From a checkpoint of a small transformer trained on Wikipedia: no biases in attention or MLP.
Each number is 500 + 40 x the weight over its row's rms, rounded and kept within 0 to 999. Layers, rows and columns count from 0. Numbers have three digits each. The size before them is the row's rms in percent of the matrix's.

# layer 5 attention value, 384x384, rms 0.0534, rows 61-75, columns 192-383
107:501564437477507533535460444481457492451472477519487459507554506450519462465551482575500516569515490476418458500559525465461512482454559480438527518515478501504516485454497486479486508439477420470459474465543510563487540457512525472475496505463524463494501434450463470519471482549496522390523501474493483562595572514499488591514487451470540482546530572530502492532512466468446529513506516496545526414511460559485441468386499456513559545542505557497465484545446488377543424487513466460551550424491457525508502472540475539503400542489584486502504501499479566492439551462531513549
102:497560518497481506489494541424540435463506523549489489457522466473511487502412521536529526534558512568526445573533467478451514486534468492515474505585432499511541469516464539487519526471484553551474529582541432468492545470489552451486529495536471551540536494461566545415518495487521567415424489478459496507500510492475515447499509529438480446460532496546555490511553424447459493488502485468554557510540466560505490525513494440485538467531478499454515493445580468451467439519456494453523471519513507455469441445477575484490441513503470513434485530504514548490420520473522555481
107:484439547455459572464455542533505544584455470520546510483524539530439508496466481508478530521488511481454513495454606549473623519481475537581520479485509419399522476515477453522454491500461551498470511505475501463528448510467525529516524507519561452495455478487543572502495481509482526575476467491551496481501565504545513503496522506560551526541506507503479431481490545482481514496477433511460481544483597524474562520581468514500568508471526431409564485542460486589541484477421431492553507569566514490418476482498554523504458439502368460554541522519481519514508529505481487498
107:541512524432490504472480479527441487467431471427496489543540534507529542453492512423485478537534525522535439466519587513526446482485454519513522480477501441545525516524494437549474434498446451529466468545476504548451498460490577465492508514452476505507502497543516488496437494555600478533562502493386576492422507536532516534532490460489509554508366543490479551528446439504538556556468534498578493536507527522493555509505480508570519484488525476541473561562529570482482587541485524517513473466451490426514560484511484466531530456503473592465488540518494442454475475423524533498
109:494523474525449488462456480521472566559500512504548488438478483568480469516488501519467576511498560493496450471495532453503498486508426513533525488495530489500537504561556490490485485496528532508436495478505566436376505514523495513516470520508461498495570526474460508460568573525571463544571583484475580472504487542503419499561556575492558483537505503518483523538546555529441512432479524565406484515477550504491549514574495449570506487497495528547476500437510532557488517567494449461491473552504441472492516543394477532475449478469414498482531513555502492532404572582534502525
112:479437444493529506426554555472528461506533561545489471488417472527504436477547477532530501533539455562497459541497385458437525511454464524483482542432445526522525504465504437567485509540474481520514509530539582528562574546512475505401549463524484452526525485451489538439508433491483490499490445471522565444529521516516492440454549483442514536466511534532519500483444485503552534549513480497591518513459473568512468524424525517462547525552481468566455446500494529527476516461513539554425442530445557508587456468546470536465499458501456465533528474533447465496512466525504457446
097:419502469478454533546524470561490530416527506511457528519533490503514532544529477497499525473516445445424548436486531520468567452501519474469511549594490532512536444458493540437478476486506476532452462445538500406443530564507569511459458503499547424454499525496428553470592525467480454517486564477448461521543454555449475529465512478480523510472495491467472483507472524503515501488489483521530469527470573458467488500539489491486564519519528503556465519571460453529501513492473500463527560477613458485445436536461497486468601462485554433538496545423521479542546458516542603560
112:519513550490479529472453498499462505511485411521474423497524486464481471469485473532527496427557505527554533485481537497594498462533518514563449529546428479505501506498506541503520470512436505485529597590545524446526514573587432467468496492488553580591498504526652483480526426535480584485504496533571521472497487442453550529520574515475518472509521539527545483518529511450445492423503510546468459498558493481493491483590559479479491509494540487632436486532532504478533469581498509551495504573516489464565513504475458505502464471509513447488548547483562508562492487529557509502
115:478486479457485422416485566493479565480552450532476492562430485475465521537373507498535497460523523538481482503495444552465441416558536445450579535471467561451511510465469516546473461542412545507529469539473429457566463447517478534498602398526489539561564517521500547560482477468474488453449455518445512485454534510497528541416595416467474505444474462491521477517508469532508543486494510499578535486467520509519493493495494465497572540560516475554489451562485473466511427499516489574489479471511529488520462466484556557499491496461549475530484584515472439438495542484551541494
108:470548503495492585523500508556454502490522519465508502447595469453504538537514527469549514480492424559493440573504568492569561481444451515487457500500448499453534467523462622390520464438453502538539516455563477487476537575494422458533469545442520487515528531552512568486575538513489504462422506526466514471477535416525543566423491391550471508469481516569508519501537518519496470486489513579453447525507565437544520494519521496392516473541508453542498477497481534522531522488544494515449502522499493535512505478486548509494564540538558442426484437436564473549547490498548452526
110:546503433518461520549398496505498491450513522501440438521451522541505530493437534494462494544490478484448558512504460436511517508427489458500487491481518479478480463525529456497498438498525540547444497516467522489467511482481507529518545510501567600472488570506459508469442536535526486485580493573483557485476525498524472526492555516525530551457487557461498559525472500613486564516526531462507473463505515408398518438541520435569526530521447477568484554457443509545526526612540512519484502484483476581526434477472437462473511472491542562460475490489558414568500492527519492581
108:497477464520495500516491527532468554495528497467462510507474507475491533544458535486547386473518460441572495519481488442492559441500590549455497542490418522439551489441519478517542493588538495459567497490515514506524476474539463540484515497469425437505490469495569452591480452440453480539524486501567511518487508444512511491469515503542453522536554569509555505469477395524446522434467483567575484513519497514526556523494534449479450507458513490506468512440538533502473517415531468555404428550446443517566547571523520482396515507435540475494539432430536488449478434570573516464
115:496459504493531488561497555455443489485527488478570461486564485528510508449472413474524527521522425472465488460521576492476434499502525494502511451415559506475424500577502538511536442419507482516506498471500466475499471544529573440543532502523554476488491459476453400502576516495469431474527525521463534495548484572529469516567439586520491528501496481553399431510488571527531499466528424527459514546454465497499533522470444507490455524497557509544530539529452502487483529520523494520509480499513509471480478516512521488451490419501512498570529557486463483550547478479535495504
110:489454446544543468446438545514511533543484421468484474518466507552495493539482599494560446489490469500534457464514450423463509431530565505542488497443553456444484496447541485557530537608554491517486452487465447501541446552472457543525443508469488464407536519470498460599468490468482516519530519515510551506468506556560514453495523532451462510446544466462504508476487449466519570518612490499564524475517508477467469525556529446489533462490478537479477494462480519454466469530518518521426457471527477489584530510454489503476462498498472549549541532578450523453472569481490532537
106:524489594504483414489545509521515497577500518514483545550461505609462435500457543460495466443428512550451509538494493513468480489499496470533553448530527479476535493533565496473476504495521507475457500460587490511451519486451532469521474509596423459480478516483408455472456491558482506520580457504510603438549501535479464475472525507524520510454460364484430514473508550616535470455459467521487531564492473560542511492534470461495452472464534499554492459481538526579499471499455560465492532511535463556497521462530495521505444422499523489538536507462499525469510488560491485485